Part of a small language model's weights: a variant of SOAP for these matrices.
Each number is 128 + 32 x the weight over its row's rms, rounded and kept within 0 to 255. Layers, rows and columns count from 0. Numbers have three digits each. The size before them is the row's rms in percent of the matrix's.

# layer 6 attention query, 128x128, rms 0.31, rows 0-127, columns 32-63
061:153140141105089121164130129176105133149111123102141102161104127135130164165131100109135135179119
073:130097096121090169088099088136124145121136073138157129096173171092116168151146070155120125132154
085:085152130106121132126079141152110118158075141179130216105089185092076145146150076094143228126133
108:074136095142095143196160097088171140185098015159146109086175153103089147148123133092115132156136
107:142164197138160119052107107163077075089144224123132158141088131165186106078110140129170145104114
103:182171174165158138121145136133142115027139195097089140140111122143184152130127133173113118110146
090:118119144122085083105176122168171086154107129091163142156100142150083115143070115163169176154131
094:163100093123159111050159148168102158096182161158143085148173107121181124119139170078145081044126
065:130129135089113155175119132188090112160152154108153178162118163173130035142159150077064137171132
072:147141089139142069141150163116146117167044046057149085174088093088121106088115124178120099139096
096:120138073132112111164126153103088136126131053135145108106171128122132130117098152184137156153218
104:145182158146097114135138172173091141074131101077106132107120079125212113106143148120155070118081
122:155098059142133150109136144071144159152093141123116111096192089158124159164080123099079149135157
106:110161144191075101142136169151149163117126127133090139162165112118048189108115143108095153123137
095:063158134101109131125118131139165125114128209162122180125103140058118136187125125095183088089102
098:096118089155159082128120149153096132114140129108087135139056067152134124064181173143120056103124
094:147121118162072089177100096118085114125111125065141131144112074112152039136122133121119106140119
113:121157111144142157134141135142085176173170165141063175146106095120045104137171145117117144119114
099:122169150173119182151092112138150120088130085126061195089157090124110131158184149108090099157147
090:131167076134126144148147190137134165167154144121122134104078085152192130089192150130131106126168
088:133116153129172162097164109138138126158174167129146155140135149115121120134129066139153132142094
080:065103095138102135149104191202106143134125063090126094094123092142101115145152094144105091175109
101:148091114140094151131103179106144138152130102138162173134160124090063120120157080104152128129132
089:105145103100124100167087176058129123106124109153142183099143123111150166057100081143182115116127
081:123107140072139131146161126104152045117135112148144121117153079136078168131149131189147158097152
091:100182152151109133113117111175130151102110118098069105115132125074179193137137149187107117147107
093:145151180107132166159169142133113117169054085143122092164136146135067096079123140074161152105193
103:178137114126137186071080132089124120128096078150095127134140128125075139127133086079086093152091
095:129079096173178111157175170145152144132150149090091164157045106108163138137087123155167139141134
078:153081133171140161047121091152146126130096143134108121096142142104126145057114123103140178106068
085:081122096146139089170155105118134123139150072045141149081109141151073120192049101140140126150123
095:106099146077097130119120161133073137042126173154118091125142136134180126105125140113150120094108
091:142061114082140133097095132094094144129168123130126091115178111168062071126074144124104122104213
098:127117136176064156123132162091157108155137155129181091176079114097013113164146165177124190174149
088:118121148139174082107076081179188149142122188118122117137085196184137146182168092123110113147113
087:077139146177168072120144143117143128095121119107146108117109073116168121158145152112094144131132
081:114114097123078151126184125066112176142139107133179140152100100093119102041132127123172181084157
093:104126076100123062141117136120097158175175128104156101178108132145106147116158079132118128096127
091:134130167181146116111146096133134123089117118157091092120113096137127150103095131183142116155100
096:057110108125144145053080134137109157158142098126143112103079115092182163151149140105118115126127
094:101095125151155134138116128072136109129176090149111108114098246130206156122073144104158126109094
093:093126201102151117097107163177162129099162003140133133155128076093087095186147136175142104109147
082:108178096176171145104040146144184147103171117172084121138157198085137117118130137169178115151123
090:115112103152118112120132124196143126126172146123095121131102105138108135105116153141116096097125
099:178122099171121145140194122161166068072159127104150128140134135121138152144135140144140095103113
090:148185162081126142099084134133087101144216059072151105084100091078169116188157156164146110147166
088:072144091077164119122166113130192139066134175161167117089150107149102124101128058124080102094108
090:126137149103104137111136080137079104198162071136150104152139099146094086108169096146143192131177
096:127160145140120178146151113110142180081194220133158120176131127102078107106132118132160112154106
097:179108112203153130126113114135094120183148157070161141161097140098146120130115088121130068178108
097:147080132097117188112113205120103151128138117113078135137106131132159154135154174185136107136106
090:114160169159113103148080136154170121141105138081158130127079089091081136138165107179139103158161
094:140106211121147123112084146143173124093123124133102124086116157125164097177114135091088130061110
085:115075120088121203070124155080150119148111188113111076134064114151135132137111155142116173128126
097:085146140137097117085124111139105123164104162139122100185197134141121144172125106114186177149161
088:114125134115161107122177113098139123176124147126058073091205065127144178058090133098143097103163
081:138138162152135164154176156145181098163112129143095141158048133156123102168151164148162146130120
096:124120140143214099093135128153149148087165187154105133133091118159145102125060150149117114084088
085:189165156145155151134083108125123108166125135107143220154123169120174145102122111109130136135137
089:183120102060143084143127109081083073181101132085194107150119125104182111111061097142116092175098
101:078145101148200144178150135129122116140152180117125109141135092135052097113139160096128138111140
104:101127128142163121155132148107164138160139112155116153093139140104161114114150102147158155077080
092:159139141129162095053137072170133117121142112118153142078144193092131156160103100119085155081117
085:106112126123161123150137152187124115127153097142051137098113165167092098137121172082134108091137
086:155150144083069100157168147119100143195137125193110120138170141101113105065141138148198125090163
115:109146116158084083135121110067099139103151086189137176129102163161091175155107177079173145110150
079:104162109156089176131115095102052131125130078081143128085104092141112183138157162111140091095087
091:100099173101138136107163158119122149153103076089143179147123094125117113149118132122122153104161
090:147150168077099121124150061166099159077090135140158155185117120128162185110132077118144136067105
109:092119146093078153153116122183096130162117105101150146128135131159174153094200158085170167060098
106:140127138101124140139153171097135091103078110115134099115102136105092188159125138142156112135165
092:120105149142132080121137065150130146143148104132086175109169151165169071086123112191199179091120
139:132097096127150145104069153114111201108127144080121159100144104116126104089129178109166131096130
096:125118087114092116127144057151126127135172158173098164151142123112117177107152128156154065173139
093:166107091144117105130114163094143183145119058092163124106090173171148107068136103109114139144118
085:126141130143074154159092101072162165121138123164071109118145139118118085123107141127140135175135
081:099137107107160159107145129144072067111080103131088145143151081131121145140168101075189154095138
125:078135112135113135143115125165104173108150170148091135129120139091102161121068163131120143164134
094:189122094134114068076157135166148107141121189142061158078160108164131089136110071116111128115142
109:159200145162067106163096086101143116120202154135125134085121167181173113157156114148166181139130
106:104153193117120101118120081153129171145134127116107141167105138093106160142163062096089083145107
101:118063166111165135130166088106121078120082120115049129133161113170109126114146184129121095115179
118:144110153127131125130119095152103166137071140171109127069184076114131078131143144153097115117204
093:140133190057145109125102084131132128115148134132158092122130107122123152113112137115144111175106
108:141136142136119084112187144072084134110153139109142163136082128090124129102162128082147133095177
115:118168100075100122137119133102112154078136085123122143134117126159117140152143147114120088124043
114:150135149092106123139116139182098122147157130131163147106069123070133133112173097096104162119121
123:079181084139124140187134090150122120154098047129105114121053152146137200137087150110123093119078
113:140145080167159105145127133091197119101066095129071146146126096067127129098110130146102130152108
107:090122122134161142149132092184097174123096131107166153079085154171182074093098143076122154123054
106:111124136114122142155138080106147150157127076122150127099095124167151162107098103147118126188108
115:151127082133127057153107042118114157159083109164139171124094155187128125145132117122149106095199
104:135149088097162108126192114124065104129089095082064154150109105127157089108081131090106153088074
104:144150186200166148131122049153114131151104141147105133158157088156150101112148151137152098073187
097:137174138161120150109113158149104127121141129081196140108136167149137106134213093127124147103102
112:068168115118146199164124108138086102123125144130157080130170048101119133100142105104128132131146
099:149157112101080139131188088231082164128131108081179118114135103143101069117141118087120135102112
107:187124152140140168196126130119150104106191186174172143126096185137174125089115119172108121162155
140:178094190105087133122183091105139146073155123153119175111107145125135161122134139115157102187105
121:138150173169156138122130126170083151154155157102193115069201135132126093096089088107111149164156
105:167185115060147126085134117109087152117083157111096112228148146128131172114083134064110174129081
107:117114147170145089102181167125115123098170121128147160110187122083079147148110082172058117128166
103:092092128130181128125140152121130145047127175175094125091166166069093139134105197064139186114092
103:100105125094178078137114156130143133159094133100153124110092106079159136121129121056108156144084
108:104152120119146093116174136115125075111171064118186148148113089114145146140090121142115167093087
106:174125169091137138101176135159123154113082159070132136113121095087148122095083086135130137142108
108:101059201088102107155132101174141112143164174153083117108089140070150089150139172132137086130092
129:111141163144131133131113138135117172111095133140149127109143096085075078176133068094210083134153
115:137089128141114106075128172078147121172114135154063226130117137133139122215101107098125121132104
107:156102116122158119168098089131213038085119141183092126109154135154134156125142154130140154072089
101:166103180094120042091134172072100146123144185136127123114077129107117055162134098087153137128110
117:163083044170104100119166175134151093117130152119116104090099121129101132120193083137152144135147
083:146137104178122159161121146121160098105147121187159154138133130144114091119123102168071137138126
100:110178115133111149142118140117173108091104172182085116043139112097178134136139153121111105103134
097:147106040110107123104070147141145135148119083109122060097129078112144153145120128101125127090168
115:078118087157157119131149170128147084133190128122118080117122127109090052147132112155096131148151
107:093095135091102207158142149162117116127170120096127112109060113116168034153099108090104153136160
118:090129161066135104138149069114063114141111112108132151113043132107124176155073130065112078138099
106:135108130149126097122097131057112124089137131184086083124140137034125144120156147149134180100150
098:172182183090086195159119098178119166105120135185100101154086153142118120136150115138115084152094
108:142106101134184115166158082115208122132049089142122134104107094136147065154106137110125105115120
112:161142115075133121100184120088130085124157121061085146198161202175129132161127157164139132143117
115:115026127115157161078119108178116126183150178112142119140183091173103126124062167132097129124101
096:187109106126109067077137148116156114095167092103165082119109153150116164149157108118143165115104
117:111130101137188174130098097162100176131082095134120104070138124145121179112128137099123104072147
103:145133124078200143140108148141132150119082138088121110145120091157158110073114096069120168108109
113:182151104138145137154157117132127157125131113146146080186078157087093167083096074126113112130129
110:114152131133136117116175040132116155162159144134133124124102134111172095072067039158084123136100
# layer 6 attention key, 128x128, rms 0.324, rows 0-127, columns 32-63
061:092113157113115102115186110102129122159121196112132134160127094164081126163160181117058084099127
074:143132137143102111097122125091116173148131180143187125131090130172083094139165160139106089151108
069:153137084119132116056111124107080150154066117071147136122104151154129095117126165155063131178139
078:178129139103106121116092132130106075121106061098142049155156119079106091200070095124126141128106
085:095118108103131091153119141162079128096117015131118159186126069128124160123170133100174159135146
102:135132104125146169111097133079129094113135108145152158065159146091137142116109117063139158098146
081:087132110121135068163120150104125152141152126135194149119155154182192087120159157108125106169135
092:133058134116177133102147117162108139118099151124137126186166113159164091112167141163183121081136
049:102152141170175118154153089092189101167155138137151137145070162157154131175118128113078148120121
065:076096142166128137119119106163161096098162094144121171114126104169140119181149092183105179137077
088:073107147137162063163119098131190089108158070108103099163103124180105157200140128145102121103108
078:105106144116062151115134092126097151212105062161176136106127133167111069060131103092118122124170
121:136178163119178117132156158164134127115134145138095074101141143101174108218101140217137118092072
098:131132141148080116170149156125162148123096151118091150153134082106073131143123096116109122126096
086:124143168126152142093112162140170153159121140100143098098099172088159111130079152153174167116134
101:128141116119127032162127197156121099096131150095111109136156080130146152060111135110090199104114
091:022156119127081095086081149177122110124127112158123130098036136192120109115173146132117067138153
107:144105160127137146116132172148052146157138096146150097202097066130098106124136122110111152172142
095:121125116138162090142099150124197162098112087120141201176170157087107192154137129097086198146114
085:144111088101131090183103159141100089145084104146157191116092159106118112197170122088121083121113
096:107133144134156152116208116094082119112118169131117100122159155127123098119082117176140156101109
078:164123113133135060137136136196141117101077121069106057085153133176128098051163121059124145136109
088:126148147123122134205155165116137066148154132151149159125134079130166110185153114098127150149113
090:096095151116169090089108139066175132112150129169213162158154085179172146143108072125102112080173
080:148109092152190162157116119163102112139161166176123137120118142143123154178205106150207190099137
099:110142128163128164105108166145191109109184139171074132061092106175174132089119116099111099112137
098:131144126109133090141103068101093136127135153146161089118137081170113153098149195095095184092109
096:170055129154179118139077103088136102115126090133116102141174111138133161139141177128141141120166
092:163130075133139178123157123185194083112165089098142136183109111121130112196115150096108073121117
075:049155128206189103118129134091094146114163104154083090112207137135130131086072102121144079100107
097:165116140156167169190185137154159084174120121152160149194107165102094096192101111114171145189123
094:146141151143134142184110136164167163120121187103085217156161120104164129116110153143139097021116
085:115149155164122104109120094126054137195171155106092096145090108161128201101161122119147132139127
089:114139078092161133096095153141137155114115223097158079161126072131107109153174194119082123126074
102:128110191133140172068149067123136112141164148173137169141163144118163061162183116094165103155081
093:157148087072104107094129121107123125082100118108118097143069137099143135070166154163108189138093
085:117181116107111160128147107162138144131085115108161117161094164161067154131186205154081157100114
096:093136160180102085172147116137129137137166129072191165081151130175138157165152114138050136121158
089:141128122176149139110175175136135161105163139133085114067151122173163113014146189133116104171087
088:136093181131126130080080169148105094103123137156149056123131105143136077150123148125213151110115
090:148147139115125142095123093104107061101128082119119154103161148152127169169070120208130188089118
094:143114155107095134169120074156146166085147116174084113071148167184128121179107152139169119141194
084:112131165135151092095106103145189111110120107131136136115112090115149163139112158141111069091093
091:135123104178044196079167190153113125155082194103146200113178125123094137066144137160151083142109
095:110141156155143156133110146106178106096151163097117135124159181085114144145119103111135146139144
082:168089127129191143143087135106099109137161142093145162154150140171114063182098163130135177147153
093:162147140097137046074145087112117150091027126104142173098101148111168136115104076095117059111128
087:137123105098085190166127140154099144081079175166118158106143109157105108087180150173099135134158
087:123118045114107149122160112084094160138167152124149137128101136086108156141145138179143111171093
094:066113079153167156083190151059094104101116140089108111048098109120094110118181046109096094143075
089:138118111146104129091060122135143121100128170067084107129082069086110148122087136060057093182074
093:103116124159121142156140151126148119135163152108137173108061142095176071144176116164150167162148
092:181177113088171106106115192153133104088123186127085118145093114118145152121106109171118134143124
088:171130132135187135082149078133116131134088214147117081055103090172122143139105157141115045154128
097:084146089154121146125166074129129125102123157203179125097147131142147116112144141098066175126159
088:099112078173142179124171132153170139110127150124135087118169096103167185114159164103172122074124
079:159110141103135111182154103130090149171162119174135161171136164117136171054136134092151173062093
105:140114163136161157095165187162164111102154114138124070069130114093178177085104134146148116043078
079:129146182133118139163033140099151108147136091147201096104112159140123153128156071121087152113131
090:164121190156142134134133128079142162177158106094195160126131091112108119182135119109165069120153
101:128143164208092159105103132164078142125071154149157097135160121100144127117097212105102147180130
095:143072171076152162105181121134129119143121128096118139144139159141139134156121097143090139041162
092:141081131153091155149049078106155139050172107186102105098094156120077120056099132117141137158119
095:173136088207129122143178106117098088117146073124064162159101164098070118090188196144107185209167
093:116149120173105161130159125120135054089136120141126167166100155147142144145131108180096103214169
120:131167139126130196166149101177133127045163169142172128063117131148113078138136081114167134122146
096:111179137164196125176174158146147056115148138134125094103137145076099143092178120208087090122173
110:106110102155142157201147103100179223109125099137123079088153127141163117121142129150135152083127
105:110142115185068099072170082098091072085120150203089177114126111138176131178156132083143098136134
122:128091101099182132140104088077179212116094120128100125111131162147164117104155183129137190071088
109:126153124099133114151128145138111120152064148159090154122151128083193142076101132141106174103110
095:057096164089075109079166103183132167142123115144160134163115130119150120160097136114123105165134
128:141111099087137120231096165124141095144127150092118074169163103108102144040161123153117146100116
103:146073174143091145079099111159103157094149142172072092126125114122105146151154054104103127164110
113:135094113096165143152081170144202153146110098100167102078144085146145113154185136114137178136117
085:134136171097128108072101136177088123133152107138163186109131133157123106179106171105111176108125
110:128161185200155101130171109101106103153098155143076135174141119126116142112128129126114094114150
144:107165112089110125131111084148114068094148109130122131125053177123131123141094081163066121168071
090:158127127074164133113167131137132141150110115128168173165145097142113081098114118112144136156183
107:144153178115124013138125118154061143123097170165159184131199099089159145140133114124163154112137
106:166069131085053120142161106136127084125120114100121103182125139162129172180116154117138100159112
107:044157111089092137129179108162103147165120127098166158192121087094139089093121107132113127118108
109:142119135174145140122147149171079136181142125050142115157160124125107096104118023151195113096160
095:163114098173118140097115153087121089173070135098099100209104129084129134124118173103150083088140
110:101197140155115097120149161135126068141094146144058092131181094099179132104141071074120163143084
109:151056121142087097106125137111168111079122118154168117100163139103120112126163120096133161150162
108:156089115088164096126118095062178162164101124145078111148099163162173125118129192070138122134127
126:088126096143144105136151141177090165133125124150127151063094105091146145153181155136127149083099
127:103126114083088116113105108164133141141133106115148138127119183147095171099157167098161095166161
105:119117104142077149167124139139179135101163099140181096081150120098110144172175143146106102073151
113:178128103115118113176148103116148134112124183106166123135074151150147157136090178122168112083149
109:186120143115120146161134152113130118109128157149136101129094087138131149078113099112172140114135
093:097152113093064160134115110146105214060168127150163137066142102165110088118140134060160136129144
105:091076132127114136105126172116105171107189123161165130105104107197116112148165144138140053145098
089:105131097202132136200173151140156152161128130125146139137242119128177096154135165145115109133159
113:135113150124100100151085160098102159129111125134101138136073134116116099175123190084132082095148
100:122124148133111140153115202122151189128128108112069089105155139145166113144133147163091136164125
107:157061138125090081157137128173126125178215181127154101161124114088111108131162145107081108147078
149:147154176182082068118186123123134128159125143139126116190145170098155113139146101064146109169127
127:129120130087056116114105171135110150148168118079117093102102145133109074169144125149114060115186
111:093127141170106134114119150098115106103106110143142147088117123156120090159161195144130122164171
097:160179111065075156127111106057133123114102122118177111108129184152134160135079087128145121129148
101:176113122115101124162089083142152112169183098149133157134148120096121091151127125120089123096133
104:114140120098092132145087096105170118130115081136101094126101127084164087104125118156163134113163
110:103165121096115159179146122087094179088069148130138143107102123130134155126122118103113076085157
112:085142100139114115109140107082124092141094109106086093131119119100147145086132152075155134111118
116:171158149180086129081148092105086117116143120146106102145146094095167136154118099040168172039088
126:172072146107116122146117078129116119111072098112066065143135120118115118148148124133111130129105
114:141149135141127112106182055122172073108137138152165118156159144157099148114133126129172164103174
114:106108188113156105141153116105116155123135128131178191136128093040151096116109092092093096096141
109:186141091123126168126137099158184093147099162141101131132160093207172078114138103120099156158170
119:163200097121172149112144085136113157123108124130100155172124119150158124096097116085092090190123
081:091133115101073112100086117124133131145127128162140154172081145165126104147183092100119139159149
105:131168096138132159113142142134119116116117140137161192167094097085136103062117081089115169075190
098:155133111223174143121148131097124133119148181117121193173108119105110084138124129123113144113181
113:148115107098144138152053133139127132130187109119132115120123114180159183084068116080138195083129
108:147106143127096093128114109074135151101189091162042093131091137093167101101134124084097191105092
115:121058082122101087167142115124140109073128141111083110099133110050171114125131112170178172068080
104:117202135101147033097106084139107114171086154137140195109163133141136150165124150064118141159144
097:137076101143120128067090148114127067142161085163119153104148121180138142139117133138132107168090
114:108112129115163144142111125112147140138177104101150108100099124146125161073157124128116176076125
116:086147149125095103102127142126125129113110132111200166133178138149077139198105183121132121127146
104:140132137152173118101138135059075123151095173138099070176086118076105124159103140151104084093122
099:137196140141207176144123108083146107095123139129165166107124140119179144104135120153091173085118
114:158137063157147135143105175112137127091176121130109118181042086131100129115149122075130133088119
099:105082088106124171111121107120166130102159080129113155128067107133127070113151166121124115093163
116:109090136087102124107061151102154127081147095154129113060079151142127154116154141164138117144061
104:122116112085075095115101120099129135090125132121146139146061099093113137179141220060200118138108
# layer 6 attention value, 128x128, rms 0.431, rows 0-77, columns 32-63
085:119090127209209119153101122138116083135113158083096129120135135183169121133139124095151092159138
084:101110148159108131143132190092148125150103090164068119125094076183148160146144074151148111111106
081:155165130155113099142092129174169162183102163146139156166050105132123144171121159094156095094149
077:137175143080181109123127114117204122138149048120164123110121126147107154120147171127105137068179
096:184160169124078102058083143115168077150087104064170113127120161127158164141139155157137191116132
093:137155105144107134106119100127115060104148117132170062122127102114126184133138151100103167118178
088:095171133104085118094161108115103143128169137165136079116136139112146168136123110105110158096135
076:130170115193131087128152132099150101180078045162194107111116154130101132165123111126112144072069
088:148157174165124163150172126111198113108162128083144136189069055158177140101162109089158102123109
074:141104143109149179097039081113116121149133129166119153113112116150144073091092101080184118120114
083:089117118113108104092092103128061081120153194123143178071168166180128156105116186109073130127177
089:017100204148145169155071101173125146077107137127125099146059122101162118119150135094138118131077
090:101061123152129115105080118141131131122132150129131152107123136101141145132159076175163189083136
090:086062142115135125134129121107171142109152132080132116174023092142069042114143143115180132138082
082:110145112058170119119176179122099107101101120180147070199118228082157168100147096119141189105153
089:097144103154122129096140159146190143104108147155146133110058129137065127151127106099136088125131
087:100108151109097134028111176122083094086113123103151119138101093148177144083137063071121200115076
093:144147175105095082124121170121146147159169117152110149160068079129074149180194136087173069082160
089:154113084120168160067117170155142111134155130180155055223124111093113222153122129164127139095117
086:128141149136098110148196170086167140075164135093126102128115161147121114103170111097073115106175
071:130126089099124142093138146172152128054190070107147140113150130135098118168098084101158145121144
089:073081120103078157086117123136135087101114140198153113120166195159104169086119125141143133152116
093:113108191147126172155102108071155137111136179081129129172132082118204096093139092132198050099140
091:146072117182111133136149154073095108111208149091118136112131103148139090202164105173142136098150
087:162111134210111172140082126093098176070157169096147155166156135143110194187114129103105127201105
071:156124095045164147123161125103126139133138109114074212105102117131136153103118058118130143121139
092:078111125147133141066113087089104123178122151158090129154179111158161169138112120122186121138122
089:117128155106155141161145144141122136098094154083187092155076147158125095115094098110175081058122
081:139107129107082158162168118137126133068100129093103128168140108115125089144187117142132181142154
081:117168162123096164179085089114075119083128198116093104071183185156100175130135075156106139190183
081:138116144096121138174128108087112158066153125110121165141111156196084101172111137121119169144139
084:081117185109085121156143127151116171089138117071095129088140118222188100138103081148120054144119
082:148094129139108190131144147127092156117148153173079112130190145137166220145177104165143140190150
082:134112131171104147131081150107124127113086110099143151135127149116143095116160127074180178109165
072:153180100152099116112108109126127130156149150125145097146137131153130167054121179156142143104195
075:063152107158145167109068115166075156127125167094119102180201190090156121146166141155115124166175
080:173188061145144103144112159120052199116157159103099122112150154081089119136035142175132169132063
080:180159105140104136103124135134105184209135100161128089098161137136196165162164122197089141141197
091:160088148129179148105129106051076172081154146200107087189122155079226162161151097104151107147174
084:118108198078124109144121168106085138119151074136108161168076130087126178092149129094126124057134
087:141166085084134129105159113160144080180112094224175122142148134109125242104122154143047128133139
087:158159129139115060142127162107121099107080027106090156105148091170151129112155111160117116146132
078:172110162139108147099127176126108117147098067064120084134115111111145184168113176114115121133074
087:120116103165114093069151058131089093189136109142096089101145125138150144058142150117182166155132
089:087156132106149116110132119131076135123136093126161168123136210174177163134177161094133139134187
087:113148128161132165087141183108104157196099155146109102151114105098180183149134126159154145144129
082:121103139147154151125089152134096085168164137146142181097135113136181078126071173112159155143106
097:141164095119117091132141136114197111121116104137148081112090085138057082139162182157087110140148
093:138120206119071105114151116158082114111124142134113056179106121115147102117189140147137181122167
072:133130068089145149124079115138085093165128153096154208126111125088149060088131146137126112171110
083:148142151163103171120149160142078115076132121087170150135168091122169135191154108144151119109145
070:119105148113101102155184132133121120133119148157122154124132103078185121132204176141178132107147
091:125192140113139141130099140085093107142095101201111111126160121132093164111131108207076087164188
088:097122083020215156155129130103120149131100129138168105158035095121151144149167110099106122124108
079:124129152147125118104137124111101116114130114121128160146139081098090177079188050176128169135183
080:092136123084097167233108104136153151202125152092098124147089159180150154128157139138166053161119
081:124149162101145170135098090100136151132066124158085102181118161091065125121067138142123089131105
080:149097153162149118143119099032113161083140110086150085095150145159140086187115122151125147131137
085:085134162173095114096087110164163126083129133178144132151134092065137045113123099074111157148140
080:104127147138147164130123146173134119148129161116155099179099124150162137071100112057143172154139
094:135115155122066060185160120170065138205167139095147131099130137104137150175180125135112101131156
081:105113145150107093145069119076206097134149180123145154168081140131143079107097123113106176127102
070:133153164131135147099109122147140132132131112129081084142145110138132087097141150049129102158156
086:091107099133195144182123190096095145096165146110181167121133132147155090123119129099161149154116
111:169058107105079124098137167113145144116125060109117149142123102072035120133101108122148105141090
109:165138099110103084130094146127092156124131174094119115131104130179139056130151154102112160103093
116:173142011125076193153136171119148089137142131079116106132073089097144133153145084138112197066123
113:081121109119102166125160156124143099141121142102139142139085132126059119079124158125099144136120
112:091113129128101152128124167119173133150135111136153114118190126095159075119067164099125106155160
113:106167159132085084093128102153134104130126167152130147199145116069095091082129088162117121127052
112:114138112144157206177164167116111109092082120105138124123103147143101169168098106119151175155111
119:127118112197151090184123188085137084131125180142160144134097132121082122055098131085141149120128
122:130117148069144153184172107183150121123134121154133172130154132150194146043149146166116103090114
099:173115118133114144142141148146094119224156116098120162051126121106128122108141154110172124113118
111:188131108158156132183096072145102138104086091130163127132101110136110115129086093153111127126073
104:082090108138103133093139128100125128070139157120060113159152160087117126121144070139098161096131
120:133107152109157143120166103135095135195127157117106123116128144128099137109147072153079095087140
098:090179113120121131172177106122094093156067117129124094054129084093115058188096153139182156084080
# layer 6 attention output (transposed), 128x128, rms 0.413, rows 0-76, columns 32-63
091:065106092146179175115148064149120125079127126187131122137178138109151161096183145165137095067172
094:116143148090216202138120162181151181149153074052049137095070089126092102083117178098121147102114
093:136090071134181086144126094117146152125153121109111074136082190165101114112141085209181163148102
084:178124109121095185139076113103127160144126107138163082195211103117092123121120063087127203140138
101:124138112120103136168137102130077155152161137142091129092094136091029114094100119083113139128155
097:106129111067095168114142111116073132104117129145155125092129105035099152150124066156127086103113
094:081108147112128106142171165153111193047151092059094106114122115070135097121150103113143107144132
094:126143116108161125063097138145112151114175094131157163175178148083135125173113110071180131133178
094:060093132084175120148138156161168147138089134119173108119103148137125078119099147186047131121126
088:123057127130161126175111163114119142148141109017166109099159149164141107073131158145104210132136
096:137141092192093160166147152134159115169126140129148188126063162076091161151141024125139096197098
089:107116118125151191214139100100184120095140144129107145153173187128153105123110104139176109109145
099:118132202096078123161111094145176144185110110129116115116085230181123102146154130092121130133116
094:089136163112154134161136083078145162144117164164161145135173138147115142073125159136159158087172
094:114158121099155198120138072125060088120133114120158075091136098189136084155106111109123099178108
093:143129144067068157167128179090105127134148133133181130157131115131132159022137152182180066128106
096:058064141080180125159177120102118182098135125134119153098158142128168126103118103095142111118114
109:125128099133099225191169083144069161111088120108173139118116136122123124094143102127147167115123
097:121159151078141122122101081166079105113142088158141083115158076107172120148117126177111117132185
102:115135118140090120088139090137102159125108147109176141067108144094131129125110142103213192173099
084:175074135113113132159093112038110169144122129167183121097120180124147106129087099079123127176127
098:134128079163093158089114123146106147162141146140144100157128130138100150155199135148120094137121
101:094134180152212170152165094162175140149120143138109088124126107189163109136125133121173182093107
096:111135146159146135126156120160134110142153134192085157096131188151141129108112135138162138097173
089:122161095088120117087140082118084110157143186040129152105103112137205136154178126120190128109123
084:127075097110177124132123125136105125096140126081148103106140118061112081131152126056127159149106
103:148107149097170168150131108135160101202124103158095082118182107166196124168161129160164096122147
099:124130196071138094174109155094154079091128134158194152121103092079144104095108134132133126143196
097:072169152098121120104103124099129120156131169095132146046106178095105154185142107074077145115112
086:140059106137152075094119108095116106140166160090140132033042140097165090133094101158144135062057
094:124114080102127095130154136096077168169141136160108140129143142121170229071163090123133128074160
094:079167083152150097199183135165146093109116126157109120136067214173068101148148170123132169150175
092:069132162094112150107108094153092155084130194122118137119059170145140103177106138104150134089079
095:142168113133081141086115145090090107155137123091132176150153153100139097127107052164160131139136
083:085130121125129105154075207102107094200102131058094127126106110125103143090163143129077129101163
085:136135097124135187154142128125095074152122126171094159131070139147146158201136113169185141116119
089:133138120181173078130076144149138102085081125096159152171115167146170136138159128088133095146122
083:125143133089112164138075134127127159141139078143086147176152204067091174197145130079084138105070
095:116106171120108233152217118136162152137125096113148129093139156123120124137095104094106193064123
090:105123105176167143112171130162134127085134139085047120086170167174153162065121137097080104144103
099:162107097148090132154097108120087179140154103096137128116138078089122121156150120105127111105119
092:115124183151108158084128099117203133147085142162080172086140189120113124167162078122090166158134
087:075117074097108132134141116162092154091135131166101181132147126154134138089104129140132143148111
097:092098123141151178135030112142098148165142146156189179115144137106110093140152150116116136149183
092:171103120157107201113128082100176153104114132122163091145127122083088110211064107114115143138118
096:136106138088077156160091097115119141164074111084117138102138140143157142182159178079068127118138
100:168095100160117107195124153093182079171116118107171128124166105126126120164141069103166111124128
109:159159108081150030074062100127121159233058057134121125136161097080092145099090109050085117133099
103:092125128116094135155151141133154116053137106106099117078145143113178154045104068118111081082115
083:147099137223117102141135131131113119089106141154078096109147150131126180108103109153075106096145
088:144096130078144078148231137110185136154082108118106090047064084112123122168125116120109140063097
082:085157163162060115152095092057090168145082172146077093085151151150082086171097096161136131114149
100:111082157125121169064103168138113132121108147070094146181132107110141161070168179130084071099082
099:132138121135104114072116112109139141100168116160178048181185169104105049097092116093130128071058
091:134122149064083085097093146107130181101088175117035114108123122091137142158158155079081092142109
090:172110144112187165070096144134095127124125158177094097152134089169149100148171103086089160101147
087:156109148086165087137133114120160129104133100110186077111124121155155140119107122119131107102165
099:081079138096130167160161096106155127154155085178171126119104121064151120129125120100110163051131
090:161126197132121198137108133111147127194088118130111119126113127168126114097094163153181113122125
085:107095081092057095164135056096044102080140140135156156134161166131136154099109144105175155150151
105:188180154175122146128110112149171100040136168116090154101136169141144100153099119133117137098088
089:102202119161131144166109130127114127141164175149173114116163091066090119075112176098121093073114
083:126147118141114095164094110080149133149088133061168109155153179147090155170178134164156199119090
091:114098156143154140091137108123169148100170205147138076142149121091203094142065146105162156132117
106:125152120145152155123142101158153125148104119099174255131100190109099144127167135138097073176168
108:170155110104095142107112080111108096168172137151166156083089118144140124105120208112163085183145
109:129147144113060161130160130119136073169105130178141149129165113096136217189082132211184121120109
101:113106184116074140148161127152032167190080144149158150151035147149116169136138145145123164120112
103:142171076138164107127107098108151178175147114165057178180120091122118149065168050088131106102127
107:136139089149131078067095075163118164152141177169089144115089110118124124118070183151106133091100
102:132075141096129166183160107095147159125118131076139104151136133121099119131069082132147099104110
115:142121134173186097092199182129143166142108134140137134145111131130083181155127097136139099062117
113:171104165116095120138093061094131141173132114132124124143091139136150126079194143180104097142161
093:084135094096228112132111097132110113110167109099184155147066111161110150139109131167146111127134
103:137068179123129115078159085141151117091090048158194110130185139054128094127143054116155133086124
091:135123116175061131118145139149105162110138175134051121083104119082151121140147111127138139134173
117:091136104172107141141149132095128128034127121163101154159108103151184099119135133140181123161183